{
  "num_key_value_heads": 3,
  "head_dim": 64,
  "intermediate_size": 2048,
  "norm_place": "pre",
  "bias": "none",
  "parallel_block": false,
  "init_std_down": 0.0,
  "lr_head": 0.00405
}
Each number is 500 + 25 x the weight over the matrix's rms, rounded and kept within 0 to 999. Layers, rows and columns count from 0. Numbers have three digits each.

# gate: layer 6 MLP gate, 2048x768, rms 0.03, rows 895-918, columns 576-767
# up: layer 6 MLP up, 2048x768, rms 0.0294, rows 895-918, columns 576-767
# down: layer 6 MLP down (transposed), 2048x768, rms 0.0245, rows 895-918, columns 576-767
gate895:506517494516516547517448514506548548504493464498506467504473459523455485449493492506518471514523494475495474497453512516492538513548520495504486534498585512502486534498502483499504502438509514509514464499488463528517533495471446510453472518504505534484512537519482513485479500456480452518468488509518476507489560535499553457509477520445520557488524467491563539531552471494533507522509517508537513548512490525507460472505488510537482456512473463493483482483449470479488537565488512518493505496493527506486498472486486494498527450494504514506514512486496479434491575528497488470
up895:482470489505485523494475479521551472491493531473492537488518501530495496504484465481517437504463469488520511480483489525507496534474516500446523458499522498521493504533521543525508503530516498536453490471517517506498471482458449480479520485507465448484469465501505509523437493511521485534489496482515473519517521498526513475509486487498508527529485516539526523477500514482493536496487504487498495469484541491524440498521488470499505545489454483496473513505470484476545464550529447517544510514495485490472563513519463527509494480540509569515487488522470513499459525508503505517
down895:515483471494517510521478471504503544473437484488510525477498494487436540487548509522533489449543497514521492490538471523511465518515528486485481484486517458494506485485518489482504480518479497524489482472524538522522484509495489533499484514507472471541477473482507447479490498546511452453467468475515475488500501499483528497503478500502511534485504513523469483511475491513517528482553425488470519488487541484545508512457545449556524498508522507487526508480479492531530497494508517497526504485527484548477490535450514511509486474551498489484463483494445443504535501497532496464
gate896:515495498470533488511465509495518525492482524471542532476493486462519528494537521526507448513504535543491456502527510470473489495491492469535497474515508529504516480505497501523511488491487516493507521536512493515492480532490524476461509478515494521436473491544462487520465492462503461470486520515501478499481503516431492513483515494485500514508475452498481499481525499476497483470489525526498530448475490547495513488492528450520499488472512464496469494511502474524503502509479511492504525489489494516483517494488526503542530498454494491487511524475561470487488515517464514464
up896:511489493531467470504509508453505512495551462478489478485504471462490476497472487518473526486514485470461489549499505511469510469471495468496510529476572492515517533491492483532485517518497499497494493552500460491505493492502503534526490450536459514468557518487525476504488488494498523454498472497469485506522516525527479499509519482479495487497493499493516496533523521450484497512458523563516508472513417465526516505510537449448476509494525504526493501496445485514521514498477521527505498472485501533509508497495496488456447532480461498520496496477531480450466518486488498487
down896:482471509461505489489486524538517484510486524529502529501475528540506511518478471497494501506456488531469485483495475509514458512454516501493482517529494542500484501437457546501502475508504463493497499459477489506513552531486529484486529531483500524538458455492507496519496507501506509521483526479498513496496545521506548479549511521515513527510494521481467514442504480517506481491522463499498482540487546498365474515512511549512485474453450503522489517532511531467484500493494483501450508490526487502512481523584483498484510449504491482481454527524491488499468513500489485526
gate897:495515499480489516534504501487479495507500531510523484499503524500487474483513488453493527461505498465495441506498515536492503521442500480459510476487513476479573553466499502490499524532500533471542522479513515511518478508471491499502554467512507453510531519478486504470520491483463460482474504499550494502467479548500481503496541481472480469469459452521457499521434482453498518486452485514492466521481488465502489484478456564478509538542513466486478490500461511476488508518482490507490557483513549508497484536522523514511509442534509494510542472454522526506490501502453526517
up897:502468539520473530467486531507517483520492475470467547530490533556503467471569580514552534503504488527493526464473464506527488475540501512531502495517480478522449482509474476557468492518504489517500538516481482497502486491533420524472471490501541489469512545445490512473529470500533535528495478489475514543490463526471486477520492492564523480495504515496483509491510510517463478540563531472522518513559519454519407477469518485493503531519473483522502529496480457484503460433510505473499566518461500542529524498491514478476480528497502520492461497501498459527515472546475450501
down897:512528486513470487478513524469508478456473475483477518506482514522426498521497548527504509522445495508505536454510496463508486550526509489490500490520522462481518449540504493508461491474498509507519489502505454525471533449521403542526499484466496504502473490497539529489482521479526514447533508467452490501539468546494503463524486528499518539506558501537513474512535497551486477492483510470529498487498477502538451451516496471511507515542455479448501508464506458564491492506509488463473525514462506473499487490477474494475510517479501547522497531478517539514479487464528463533
gate898:488477508504508505511470502536524518506493486467494496509465491517536486519533507501515484509470466515500500511459481530512522520508501504497489465487487523447470504511514518461517547502510506469518536509493494535506524491485450481513495494519534511517506539487503469467526497532489500493481470518518525532486501533479520502521447522514527464463543518490446499498485484536516434429470500497515511486508550504512504526473481492486458512493495514489542488554509482519478477477464526484475473557517509496476486502534504520511524506494500507485515527484467538457473476540477513511
up898:481485439506522546471501528510522544535516498486439510465490486501514544471486563502557492502465511444502474488473485544508490506460532567503521488502501479488488480530463484482521521487519483442525488494532474482517501547481471443502524522501506475549516481513533512506532509507575509429494511477487528513500511526482538484502483533464436516496509492496519544521490501508460531465512526476498524541499505491515484480529467523520502536494516546494471494468530499485544484484479522524524534514463483513516534518494501502511526520495484480516519520505514475506459503469482525477
down898:486528477507482512546516515513505495502479504541459513523501466510522506550474521481488479492498502526502505491502497513526485514499478511515504534558468505512488522517466479500492543545529454466495472488525504449534549471534444529576552469522521497528474462507500498526468583496533503494538513521500482506446495518509505490504492506472510516519529475478529543520544521478493466479513519529504529520494466534514439496461503495506559505572527519562506485526476458475539541516471534540495496481469458520490510507481494506475481474520477495498449481459491500526488482497495550482
gate899:513477518527492469496521527454460557498509512486523491503484471519466457472533520496462514452499479527485536488503494521474515485543529490493495497471511523483476513494509525553499514459466532543495469493484500484500515526459461486481524485502519481482511511514503534474513459453519489493496494541447465459496500456483487519516508511441522513503508462476481515484524532521502469519498500494493504480487498433510494466514481464524466516519470473554499503515495483503486468467549492473523497565521492506531517532507465503507481456512480499496541478496534491522455523518504465509
up899:526493484504516526504500521498496494466462500419502517521485484512498436526473517496495530509502461494448527478479431484456462492528508542490482494475496486513544533498516532488496503527512506506505461484469479498492511487477522484493520501530507470528501451423493483529492474480523511464517491535518449491488508520483456518464505504543487483489504526493481500427486441508507495534502526504476485548522478493518464485473469526512541499469496493491491495523489465480496497503501468462509493454463496478519524464461535438530501489488474480532523501508483500504467498514489523499
down899:522488485480527488493489485533500485481490490511497529479498501523526534528486504471496488507491527510479506475476508519530535511466493520537494508502510476481530535449478507438483536547518519522512521477501489486444521472486490476506509508496461450501502482502520461502483481538443509525508525457515530511468501494464493488518525470518490460518467494491463502488444478486467510484484493490494436516507510548525476523551510559489499475521501523479519497518524497520480482533504482503475524498514495466457518500526506479501554486481503491514493496518501512492518490499488462521
gate900:476509526482469543524476469517475497495551516487517519531493518518515474473490521513462483471506550512499486544547548523482489482493530487428478511472485483532470542483536520513485492464507481526477496529499439505485483519515502523523489503544526464482503508510457471531517479534521515517503539517512513524531522501507502495516504568487490526424512438530494516563518515490519509498495494493507518518506523488533522502546465511476475483467505476513491523554459512482507517517491525520486433475525549511492503455480436528457472488523498472497483478485451479508488500507514512516
up900:472546516505495505462499471504472519564530519510462488468504499539511505510494506466496474510485503534522530486534525503476529489469423493512527487454512527482482452510491479477479500510537482495500501514473470547470529498499556522502507459486509545550550504529494515420542465516496544494507526494480529477509470534553493529485468515522463480455491527485483507519506525525487505491477488529491482500478508476485517546479491478463489471521501539557490497483533509504489445459522478440523491516484441519511482495541495500502515504519461470515514494487450491504510442495461547467
down900:494462517473479486499517448480504563485526505461542490529481529510530470501511442544517542490505509484487478485521468488527502503467535500464487519475487498494474495520503434526466447496465515520487494479548520494480471501504532501480485531536482477537524492490451493516490514509504548487471516532511512505465560477449512508535528467541506526469556501477447552541471497493528447478503500515495470456472518504414429512460524529526502485488526575482527500482450548526478499432470483522467467459510524528490499520518485455450492454450467487519529493506552468533467520496468535506
gate901:518493527488454555501500499509525504496477525517501461504520484524509497508517520466492443506508508487475496495479538511516507511449494556537484512505500501502469496457485485493527491488492467534480511508475511558467450505519525528481491473482518482485514506505524491474506497491505559518491505517519515543505491498475504516476501480461456499480480478546513500490470507487566491502529490539530535457547526495492525518506477517468508497540482504509473455473528513467529477526525500491513495529518507473552456502511520493531486515538517521454496498505491528505468478508497482494
up901:515485484448502481464524517478474496482468483458508475501503496487490486480493539485466475512517528508486474495520516507536464499516496477500491519494458498526510493485519451523497480538487510553490460522496537485495516519524500446534494551532525532520527516549526466514493530450530528526483471492452546488486484471498534504481527508505505521477486464591484536476462463538534524496519462530548466495510465563524483491509466505475500522491540521499477502514475533444460504500468524519525500524455495525539498485481532515537516477501509511511486500491488470463482509502485499502
down901:493483492526544475497460519489475533488493462505513450455507518484473518510541485511539516460521501497486483476501500470534531479477510498500447503521458504484475441496492559516502475520502486534508484505466471480497481517513492453468507473518506541524512522504499508443482489504485531516496504494462438481528505488509499528509502496522516532457507528497496503527533531524517446479466497508498454465476480518456519501528476449475494499460522520477516509530508515498544461449493507468506510501531468498496547409498497489496517475548508478501494528502477547471514551500532516526
gate902:553505525496494452519463479496512479493476497513496428508462504547506518544497466486477477480496541508479462486497525511533452471527501511476489489529524480542514494524481479511501468504502484530501506570467525488499500497537501484528465479512511503497500493504518466563500491489523510500510530482453489496501503498496539492499517514514484483507479524539512499490525539491501523517486496525524520460518467514533498468526452484490483490517529521576519500525514528497547492515498528503502517530505483518490505516532531473533515473449479489482494524488484515480497536486503509501
up902:537516471505475513504512489496533524493523514506486480499482529503512465501453508529477459544485530538486508476521528482519511478541479521491516482506502555502450517543493517486511502480493490516437524498475511483491533470471516505496519492481482485504472518487541498504510520538543471497506523487495569474500528514482508516535481513505553521489479513501504464418490550483507500453475524503489524483494485530472507499461513504491499501480500564545465519490495529511500540469533507502533542509470517481457533476523488458514493465487473474507460455533476470487520476536492529497
down902:458536502539497494469508479469522497512522552506529514509517513532450459513502489497501525539523530526515491544537508468512505468487487506523506498532443531474488505514450495475483481475511499503502487502521482515506491525473494534467523528468510523513475491471495485523500509469517498495445540530518509477548497510521454532524494502486526512481528478521494500511492486509479460501497491488451494533488510513392469464481539496512500530486486505489511494479518490497495503480490477512508497494483524517447508448501548488497470536497506503544508521548483520476505486504511539528
gate903:508487526516499488511503515478478501474487468490508482484488536511527502468515493502512486519465545517509435457525474519513487492533514496493518564491500487468488497449500510478455490517524479488475537490494503503471480525521486535425474473538491532489485494494491500492541498529523472500486508546488457479518541470531522453489486503511505516521515482531517493498510464455491472519459539507477474470493514521525468447522506494488483472584501486503548519449509492515517512526503501478503521513468499485489470500465520516457507459491492521505477537481500493477497502487507508535
up903:487537475532479479455481495462472517499502487501494522465492480498524491510508492531481471505473543444521514476455467493464507501512535553504501456501501499535480477485520507471484501501494493527490511471509458490519514481481574519487515490488472496477465494471466570467480514520501489459481531531501492518466518511529496448501450472528524480438521530520538520492502476515502523493486508463485501486468492491480489470511504459486512464498493494514506502518498506479533467469527445477478523511467510491479489510475487543502530505488454423438506495545508518459500480482513523510
down903:521531491501524460506515500521504450499512500488463589468510496536486489491480543519503505498500503472521500496513514483449483505507524462513516482514523478509534518507480498508464484503517465482503523504509491513519466486489502479492486465453504524539481457507510516497485504455526485545486490535507511496498487492480537472517487448510462495489520486462472446511504489527512543507524458455489479548478494496456520474463483545505520521498531487508509467510506495471498508509475488499515540495495499550508486512526467500536522545472496492510496522552533491504488485496500523506
gate904:491477527489501467525519493488518517533523529475541488533533489492507439460496560526505462461534489468486446471487528507506491503519507489516539569554566499459482471503515504491486519462479480481506500533495534474524449489469533499506471532476469518500514514525499510523507519526507513480495505501530506513540469471486509489495482518523505498533451523528517501520507521485505451532473499501551553490512483529508451489505489508530501520504521536515539499511530499503493534525509484505502471513478461464521481444503450494499477530525544535498501532520512478513516459489505486502
up904:507496542459480495552493510503508500482550483503522493499485518502481526501527500479515510484489468517483470476503500537508496519451448515556500523527505526533462492498529491485492508470510501510527451502488556494504497505478481524466517477462538521462489484497494470494491533516503535495524473499493465482481451460477472490517514513514455550531477472526500481470509503527513486511464483486497536523505503510480509513536527528485484498510558511483495540516518524566461494529515550516452473533478509491518504509519533534498502468548486482506548509474480454507496471516466541465
down904:491526458524484516493508490526505473464497478502479493484514466525501511527518488473504498493480455558524507502481490528532502502477516489487476505483469500488486528470505554545463514465503473558479499469497476548497511482452501475486555524535486501476503466494468560475480528511498504542508471501516493537446509492506501476501520504501483447497492474533476522501494489455499487485498476505475495527557519472548461495513540534514524465512502456477453514522488519523507474546519467510547537507495513513503493532537501508511534471501464501491504459456442474514447487505511476515
gate905:532468500544485455503474513511507485481485510483500464529478496468506462545513491482535535488541509496502455506498474510507503478518515478470466474478517491490484489502466483474496518526497505487504523482513519558511492495504491503443498546500456531514543503491490481484487449546523556505528511499509496487510499515498441465527521480495512524445500486507491495521490480501488497505471506476497514517488534513515485493537528478534519497511473465486500456482452543494492520450522512539505508519467473492517465480531519504459522475507511514519473532489566451466527478469482498520
up905:480512523510530516480496546501479501477544510494550479479478512507462502501509518482527513532510489543480455521499548525490497495494533471470498518516476479537496457517451485459530491515495511496514507495468498490509522490507487498505499488491482483508510512471456489517507517500548535464496508469488518476498501524490515501456497504446517483496513481509480474522482501530457490481498534527499477544548503476541526512497473498464515550497489487478490525506512472525482492513493502457464518462520486503532469522486508484532512481480479491467548520496537555529491506510488513506
down905:488524492495471511533518525490520469504470492482479481492509507522484504528450515509458517509508504517449489491485538472488512512511467491498534521489505517476491524501488456495488510499484497476525533472515519509508483487488507495500485461502522471532494485506481505513474507509508501507506481493474506494549503524487490498493512547528483546500518482520511490503442465480516480442526488510480523486501489505641493476495515449478467487496491532457520510549487480529489512497504491492486510480463469521506503490515474504495506519465503490522509471530516519518516497493488525497
gate906:495478519490486502540556559511493482489510503519509516524545551493513553533508515506472500507500510523482497533528517480536548527497538513501491519481517480496493543497488519472474489482512543513544503579498500483525511536482468483518514493501486490531494511504551530523445533490472517499518500524523488520504488488476481491474497529545460471528523497520525506479534539506520550485462492472506533507516517535517497477475488515498499535464482525507537490492508518523527490479503488527496507500558459448461522508495448496525482505515514495512510515468540484478535479471519470506
up906:505445506469499500533507507485485498478495477533477470486502541478496516524502469481556502543473520501463477493502541477503505508496487501501510490526490525465488509536465500466494501494493483471486462533473540494565475529504445496516506476532491502535485496494479506493488522514499488494543505533499457507565499497495455535492476503485466485507517468488504516497565510505521509481461502496499491484530530526479556462505476515491468471466483480507520503528487540553575480515508472524470485500529481497477522503568518513504483508524532505553503494494543494522504542523505490507
down906:519535489500518506489506477499497533495490476538515499489447503505474511498501537474500472503498479492502487492491499542482496490485480471498470491535466515470476506500528522534459507516502499493492492442516477484484484480532506480448493514484530476512510511469505499521500472468495490444503494490459532515504519488496537487504492513471554519507501488485501476484475484504483446498503463504506435528514511512444517503504507488474476470486517483494532496523521479480509519536517496457503509477471502538488507498519533521509543518474522459498468500519448503468489517486495500525
gate907:509513503485529518499480519500512533490506472506483485493507511475477501511511540511508470473499480486487504472519511492498495502508514488502550486461507491489485497488531467501487488546524497499534522542533527475529509496485447506528500524517500499493536519479495508483462475511501505501472486488516483483494475500506496548503491512522521482484540483504529520499486474528483498508485499480461516488544489511533471516492486512518461529526522500491447505515496518479515485542528511529494493494471514502409487565512536523558492511471537502532480516495516492522525519490523518511
up907:487489503514506526490499484434499496542494528526509465471551493539535496475464537502470506541502484497512495458484500519508448510482510495478540488481514498522460522496521516517493541509476490507460530425521491453485501524484485491516520466479457458503545492492461498505498497506509498489519497492476429505497533499510497503547516525527510490498491527504523478498529552496477534535467479568500487444449503525485462477478488497552460492491503538445481496512530510441489516497491507524512533485503504506494468490483487499500494461493476504538528513543481479515491480502521506521
down907:517476484520475480483512518506492487472475481501486489461534471512501571510484511481534491521529495455532504480511509485528541522501502525501487501496467514500491502509504462543517505526471504518529489515531470512501490522530482468524493458501487477537522505472467529563481508481522502448526506484469488512461483500440470523487503500498491553505512504445465498529543515516522492480498502509543503490471538447498525472529526481498465455489500489536482532506464528478521500481470506438481489507539505482532534496444522496498493526461485456508481507471514510511530520560487548493
gate908:467469478475490488488496502473522531501497542523538494490481517498495515516505541517463512523526563477502519489480519503503481479514493519513504498500470484501452476537512488480484501501505501534506530475525433455502518551550532514499498505467486473443475492523475495480510463463492475480491494486514475483494502513456504497500480526529503474502508536481535519507506533505496506520497449494565484499538461520515512498497503507432467493509509426487465481482461513504490480503502509506453510496507485500500499456457488507475527509513493479476532485457487529523513501505518501477
up908:465508500523498492486481519516503500485490508530467469503539500521492497500493465546514450478476511476457495485487480498523488476488497506534481524461488513482491500491510553571483481491487523471483511472528502490540496529533502464472473472507475508491454520511531516517485550536502498510516527493487490497476528492482500490509524534494500488473456536464546495497468528490458547518553503516525492470487492466515464552495487532544463513541456487519456457458476498559467533447489469511457486454463507474465481490520506544464531518524514517484502498459491490504542499526507495495
down908:468435474492505538477512510431499523488493486460538481540455548468496487497528535541443516508534520493500507470475490504485480461504508450474454508537503496533523501470490505512474513485521504539518472512484457482504496494517489533491494488515475454451538464478499478486508464512463538477498529471504513476516498489422516526504461487540498484502497513484508466513516541478503516521557477461529508494484488502485524529494486537469471480520501505511504484537550519486541481501512519501461516545504481528506546474448476510512500515493479506489554508481519515508473483533519492534
gate909:484508500480535459495502469465546524457538476506511472508462520467535525482512520505502506535490511481505522472470491513456479463485456487430508529492555514496497532521443473547453495506481455480507492467566504483522520503521468483468493468486494486509499512495516476497413479469524494522484478521509499505500519516470490526497509507527517485488466470478493479540506489480511496488467498492485465507509533489544499502499498485509570546519531520498504468540515519471535487531483501474532524495492475492482487487498456502554522523498484470498526546459502498537508493524499516531
up909:507472496490468483513478479507497447486515504525508533486512462493493545493526507455533485488510507477439469492546490476521535451531488527480499495519514515477497531486513492522443467522500516513502491525509539502535508477517517484479478463473474501501500437476537516474509493475505501489483507468467491495504467501487471508459501528442487498513464478501504515497504452494480479491496504514490506507488464472523529531509521493521486498489491481519479489520546479488457471501506505516509471511496495493510496515486535516498493522469520495481529503508463506515476471517452522434
down909:521491484518500508538516484539495482450528506517484496509513511512465468482491508470488476469451485486477472521487491530505493485464481519481509553494518526536504495480497436469463495473479462494508546513524488492503496466472518511507498496512528483501457446485518474436488507500538532503518502497507520466471493462502513477502470491479496544484471452512477509526475468524484478536475471509524514483500507535526495514493508477549502486469515540497523532507452538500491469493507499473509517515502519560489500477530483546516486533477466462496498482476514512493526481469482500526
gate910:502479516460512465515494468507496471475525485501536491497493496546500507487456508514532504495486557537535448482526518501533534478529499517480479508492530465490510506472444521497517548541460491490447457501496484541487463505478499519489503541513538489471473505524499512515460497484546498524517501496522512526457481547494533454460494544438483479516503501511473505509543473509570483471502455497483539488470504495524484508516515475539478536465484508471516463515505492518524505523475483512484515535480512496471493516514530459529495471509501494509505525474460534511481521514465488503
up910:490517504515513510484487541488452464495470491478545426496531523493522459520450470521514512512486476501498479489477497500467515563464489504474541532482476518426510478489476499500516528529481522532501487489519501510509445488481513480516506506486506534502493559507478530502533473526472520510504463489508518531497497495525530495498480490503539515506498545518526469509513469511534471494501472528532453473506483483487537477471518495498445478519537494515491488547469551513491483506502471517513559529481505498470515559480483486498471511480484466499505510518520529490491462467498518471
down910:497518494440494502537492574482474509532498468484500471491515509520503483522487486477473488492486510458473510539489522522484520497524511522488485518485488527479506488453479497502526446517475449470510527465535464518495475479476483508495551495491477538500512493460543508474482481513481484507495452475514517538509495491495458505554479527491520537472499503491525512516554549535504496546524491522537540512520481465436481501504534483501488501487494512481493529533528507527488518484504508492543490451510476465492494491473484450497485541489458488453506497514508505519554485522515514506
gate911:521507451541486470534549517491470488520516518520509514518517470491499517478473497492503532490518518488509501498506488479509512498499566519451496526488494483531487481476485475541527524509499450500538482500504500499442472502539462489491487531512504532531546515495492499512499478474534507492488539547505459494538506496492498496493477493496514510491468479496454528523519491457518525489524485491556511498421535521511510544513522490497461473518514471527470503506494540492489512483524445543460525531504514513512485483473495481492501471478501495487482472498521465470519508488556536530
up911:503498472538530485497501462491535527495532466506503520521514485481494543507521481492530567537497496518531493520464495454496490502500500481494509461522501489540501504472481520529497496499521478491510472541476556521495520491507491495490485506517496520495547481522451510518494475469510513518500548503491476516525516496485503493485495490491514470465473487503502500511501481497480524513515499503489534517480483514474476519478469501519479494528520482500436481515491491539529509512500486491479537546467478512485491491492526528460463471505506537511455561507514511465513510514490511531
down911:532508491452535529521449531458479495477514507528494522495480523503490531539514468534496499505481491486488532475485494509483494506489530456501481513460496481484529503524532487499479495500482514523522482496525467529490508485495519495499484501481475467535528446491478506534482515506503509485451552493524496526499504491487477498496512525526485485535500530496497468501462485501530529504472516508527461501470479493469465472464485489491525526444485468478500497537495493524505493516509525491512457492479491511470483474493531510474502503505521461499513508503475542488512499505494446512
gate912:489485526450492478535508500495488433493506514487514475473512486466525474523491481485471516530451493487500530463491535455488531506490499544504493508515471509503476561452507502487505519530511476501466493516457498534542497497491474461536469495487521535506500497475469468503476506495530507511437453508554519470507497483466467507473511540494500495508495515450485481520475473502558475527484452486500514482500532507506476489458449518527491517518522453520574496578479539524477519498495533451474487507499436487496490497527474502539465473452516472509472510502470486480465485498484519514
up912:544462508501503515521536499498551519497530474511539498492510495490529529510514495464498498558539497524531431538496525499542525515476505506501501528502495546456500468485498490486523499520555508433489498540497500542507479473464507481499495543487464480485475518493477482436548524453484495491514488493520473502493488490486499516518481524475496516475512548501490500492475456500494491492504477486495524495525517504461525523515502507481511525522461513511507501516479514537489468548506484451516454512499500485531551463488500514491497516489502536499533546506492496518518521475516507528
down912:504546467516517512477475499473491509535481512532465508510457504539471493492480504522522532465505473492500535539506438485498487528453546487485525507460508485486459474521512496528478503481460536512468495467514519471489516519532491514518555500495519483485499511543507495512496520480505515489485508511478499502495523504522509511528521494463546517475481490500502545542511481511492524468470491518479466540496505486465475504466535496467541506525480509511480498454507460484543483510497521510528537520507494517509474512485535496466514501507505499495487463520534528498506488498479466529
gate913:495504466475457495505482472464486512466533544556515520455507510502490506475517529464479474481507493513506526515543507476490490524515523496537535500510450514487487472497482513488452543464468498500470482513487537513508501508459514486486552526518516520491472474437523504506526481506462489542447484518492486484561522542505482501510514504509503486479477489476491533463478504467490485491450509456493472493466502536499508532492560487496464533496456502547496476537530490495513539514445486548478482480489435472471486547485487482484512467511527493535505513540551472503421536519484500492
up913:498495477513513516495539543512477509462507517475512482522502500526510464477498457502525509493472474509552495520480500535518559527493468545490498515533507498465486516497504469501494458508505508498458510488488499480455508493472518472507483476486482481531526472492544490515544457494476537498490506503498515537488520429511535485485475505535520546515517537508491469508525486509527492454509484468489485467512515460521504520502503519513514495481477533512478535508528512528488525540514540473489473513532486515498553505564526501516527463503518538507436516484484503504532497481528481455
down913:499532512471494493495483484489513493516465503477484495490519535509495496481509497471496510518493504465454485460498473477479525494518525486509489518486534475519478484569473461497517540509505484485517537537514488498511514475499467525478496453515477469531516498486486557512533521494494495485517506509468534497557517440490495524545501486510498480549463482509527501530484509507496560505514539521488494501494482477587513460480476482542469491529479527510508513504494500525508537521501487504516557508521468534481467504486532507486491501456499507496514469462479490493504528509467480535
gate914:530575501517503498467491498503474499501497506513507489489529490508505468511506503526498544523520492488522482467526523546458514535482521453445534503542523516447514516449464476524482553519502471506528539484494481499478498506502548513461497541507478475512500504542501517518492510483486499506508498526449490555513493526501501492493477478502492470479487537467492476542506528524490494502518485493480484491495534519528491474524479495516477492495472523484500494478480512448549485490531460495519496506505473520520492499502487505486492544486483512506482520477514495484512536493438501522
up914:535501479507463480510505504527501495482460490514475487435528484512521465513543500515518543515533493541524507486546506500434489537504532454446482508520481518473499498505505500554498497514519498509475521481491498466499519498503525502466522525500512501518489523526501490521504504530507577490511465494490511511530492489509511487520513501526486515467486511485488455479519497477500494528479498525438457475501486497510473479487509485526493509479490497504476516462514537502554502511490509567489489473497487504534511503496515496506499513487520475504521504423507507456498553500498483465
down914:548458541507480500499495482448482487491511505483461502503495491492512494490503507492450465456506497511520491492503503439480454529508527498485505504533552485501511506491541483515475494464509508484463482500484464511536495515472522526524486503488509470543495496467535511508489498528459464469470469522520493447495517487488530500484480443512485486529520479510498527468500516447479524528513522479493488498513523507520530498479470477469497539494485526477475469507510525517427455508473505504485489536477490515497535513492552493521495456511478495490515483495471492479497461495517481457
gate915:502482487519494506516518507519484498462539484539451450537522521473467507463472518504483513500538482396500486480551517526500517535495492510544493477524500482512464508532431488496455497534515498490495550502509523480508496500512501485474486478564513506461483507505496520526529489444549517505490497466475476502478464517488516517460526511485527477517516465503554529519524502506511493513471477517519515513476513464508461525497511471472513525488503529483500511476499516456501506475494547510481491496518498538560506466493496498530509446509523499474486510488519488508572505522547474511
up915:466520464481519496511498481494450470498532528517502515502470541536487506542505491515516489485468493469494534494498517484507575506555462461484494517501501484451530487456502497512546486434463515466499510551463458508482488519507460482514486498464480509487513474505527501537500482498489485440475494474494520484532515477485549471530578523544508479470496515519498475519495476506522508518458496503458490475478546504519515509517500494507480493514526508470461491500476523495544519505515506519515511470516497463467513522472487496489520482483501492496505479484487520549512530505500545528
down915:519504470536472525508488451487492545461536459492490490496454554503510497519516475507492477481474481463466509527514469489486564518522479470520522491527488475510480507487509510468509450518437487537472516505512515485528484482536458509519517524543477545500525458522460497519533495477481530487540485530501481522499487473473519479450552480508508504487473552504507521476521454543518487490474522479438488489502539451524530536463498462519499503538475513490446471512483524476501481478501512476499500470487477517510495480475531518481497462498510513487490498448498489530556467521513482542
gate916:511523523535517487453520490539485495494511534526520492548503482476480488524491491490469534493480505451535494516454510505497478519508552493465488478470514531556502486492447494492471514536452495505497494451458506532443487453511497471441506474475478477525456505514503477523498483460487538467492483519588495534521509486519495487495487523519503497505492539518530498530532505501490487504504478497505507445490549541504471491533520483533489488499469511489542434516525576460499512490476501483516543562520496506495455481484487511533505449506511508521529486529503509488495546572529485442
up916:475457476550514505524468538522471517494489526520484519498523483495512501482486459532507490476476564509485506495515483518486516561543488483517517559532512478476483508519535510553522485472518500507466567500506513452520437477513497501510505529485498500494520473524520502513467535518484496475521541505475525519437489522474471499485505533513504533462460475459513476500502519535502552493425511484556489472518487512491522516497473486460528499516462519495507511489463506469496525511548442494469491475473486477473494494496505502517541462454527559520487500499512503528478493462492506474
down916:481463453523516503463537527483486517477500559499495489512505506476504502496485487462555500511525508432530506515502445492518472522514530465535502501517493525480509498496544515544480538499436517508480485484489525522514487538511466518513475502490502547469501467492426480449491496506484497502542507485519484517506524489513496486541498504460519508488488508461531534505482506515507535488526519511491506520498519507422527515469445512498474508475523509483502465528523482504557516495501512526534463503500441473502512519478501490503496536495489491561494540483517524493523438467508532469
gate917:516508499509488530514511534508504444541518506513523516526505521533538533483532509497494470478524519518491476484504516509523513493482475476484541488522504517516486528531486538528507495524484517492488562502494472475533537545515501480494540517521530464527473509537471526505502472487486531478514484477527501493482517517481496536548516563512470503452491463503521519512498502498498461509501550499520492481485493468511465523472506525510477492468528477500489474481496492497501539479491492509507530494523465467529478503455512481515536519500522495523521473486517534514538487506513511438
up917:426517493470554517517504500459497535507481485490458457491485462538505499495507523506484511492476449508490534453482506505489518493532523506532463470465497480492491503489525488506518529509501504522497490497454525508499490545492483525491531464490473503516552528514525524467492493504519468488488453487472492491533454500509502486507502493466506466503487518490495455492541505487538503498526500517485500541488564481533493504528512488466523538493483515457473543543520486513497456532506513484537485551474430464493534505499500481503504487518474523516491530477499497506444477552494507480
down917:531441456503479495505527518482509512493468490506491509497495497467528508464501551481524527479518509527465498485511508498475467517521504493485500448500490492466541509493496423498530497494505478475523485477497506463510461511505496481471475529533456513483472475483483507518514483549520468546494495518487477519517505460503511483499473525496486526455489518504448481522475538470473480477511499482491514468490518530528504507501482496500447518459521488532513527489499439504510503463478479518497514484498511508509474551500533458502530475495497518478497475486484507505522468501514503467
gate918:483482516489450526474463516506508500477565503484516478496499484550522544490486524463503482567448437502505509482472573494485535548486487562534512470538515475478464516482510457482500480488526482493505512506481466494479512480489525484525549509534457529506470527489470477504496460509490505534508466442495457566474474499480504465471487480500486486477494466475515507493516484489509488539483517550519516547512557505529466507465530496502504512482523456527494476491479490498497503491526500508459500484498495479517456496529540478533563477550492519541506507537545455593522492556488508471
up918:485503530536476512447480446501531553496492486467502497519466477517444544465521516525540493529480501479500508547445548504500483514497508530537479454468543465496499483479492501483499491488523528523495435454460523477525551511572523510494469491516483521569473483521528506533507465510518483549529482518505489512514479506469527510506483495574456464491517520480508490481521494485492528532476522522471511515497514516486506524466495493494484516495474536500493510540511482510469456459555487496525479510517524513506468505518514512516473491523496480547492522506496455550493495534494478493
down918:517502496474484524512483493485503438526481510506511520535504487499502495503483493470506504511514506467543505492503501538490496517529470506507482504535538514476505518512526536493544495512508527465479510526527493513536530494528492473499522505534494496486500480542486461511525502498527487504500498522507513481535516545504493516510501502474566466507508464471492504507493512514508537496479452495507503521467494523528509506536477551463494521465561505509489480520513533474487518508514526517506479511515509540522488525554501480487542471468517492493512539471509518461493510495467510477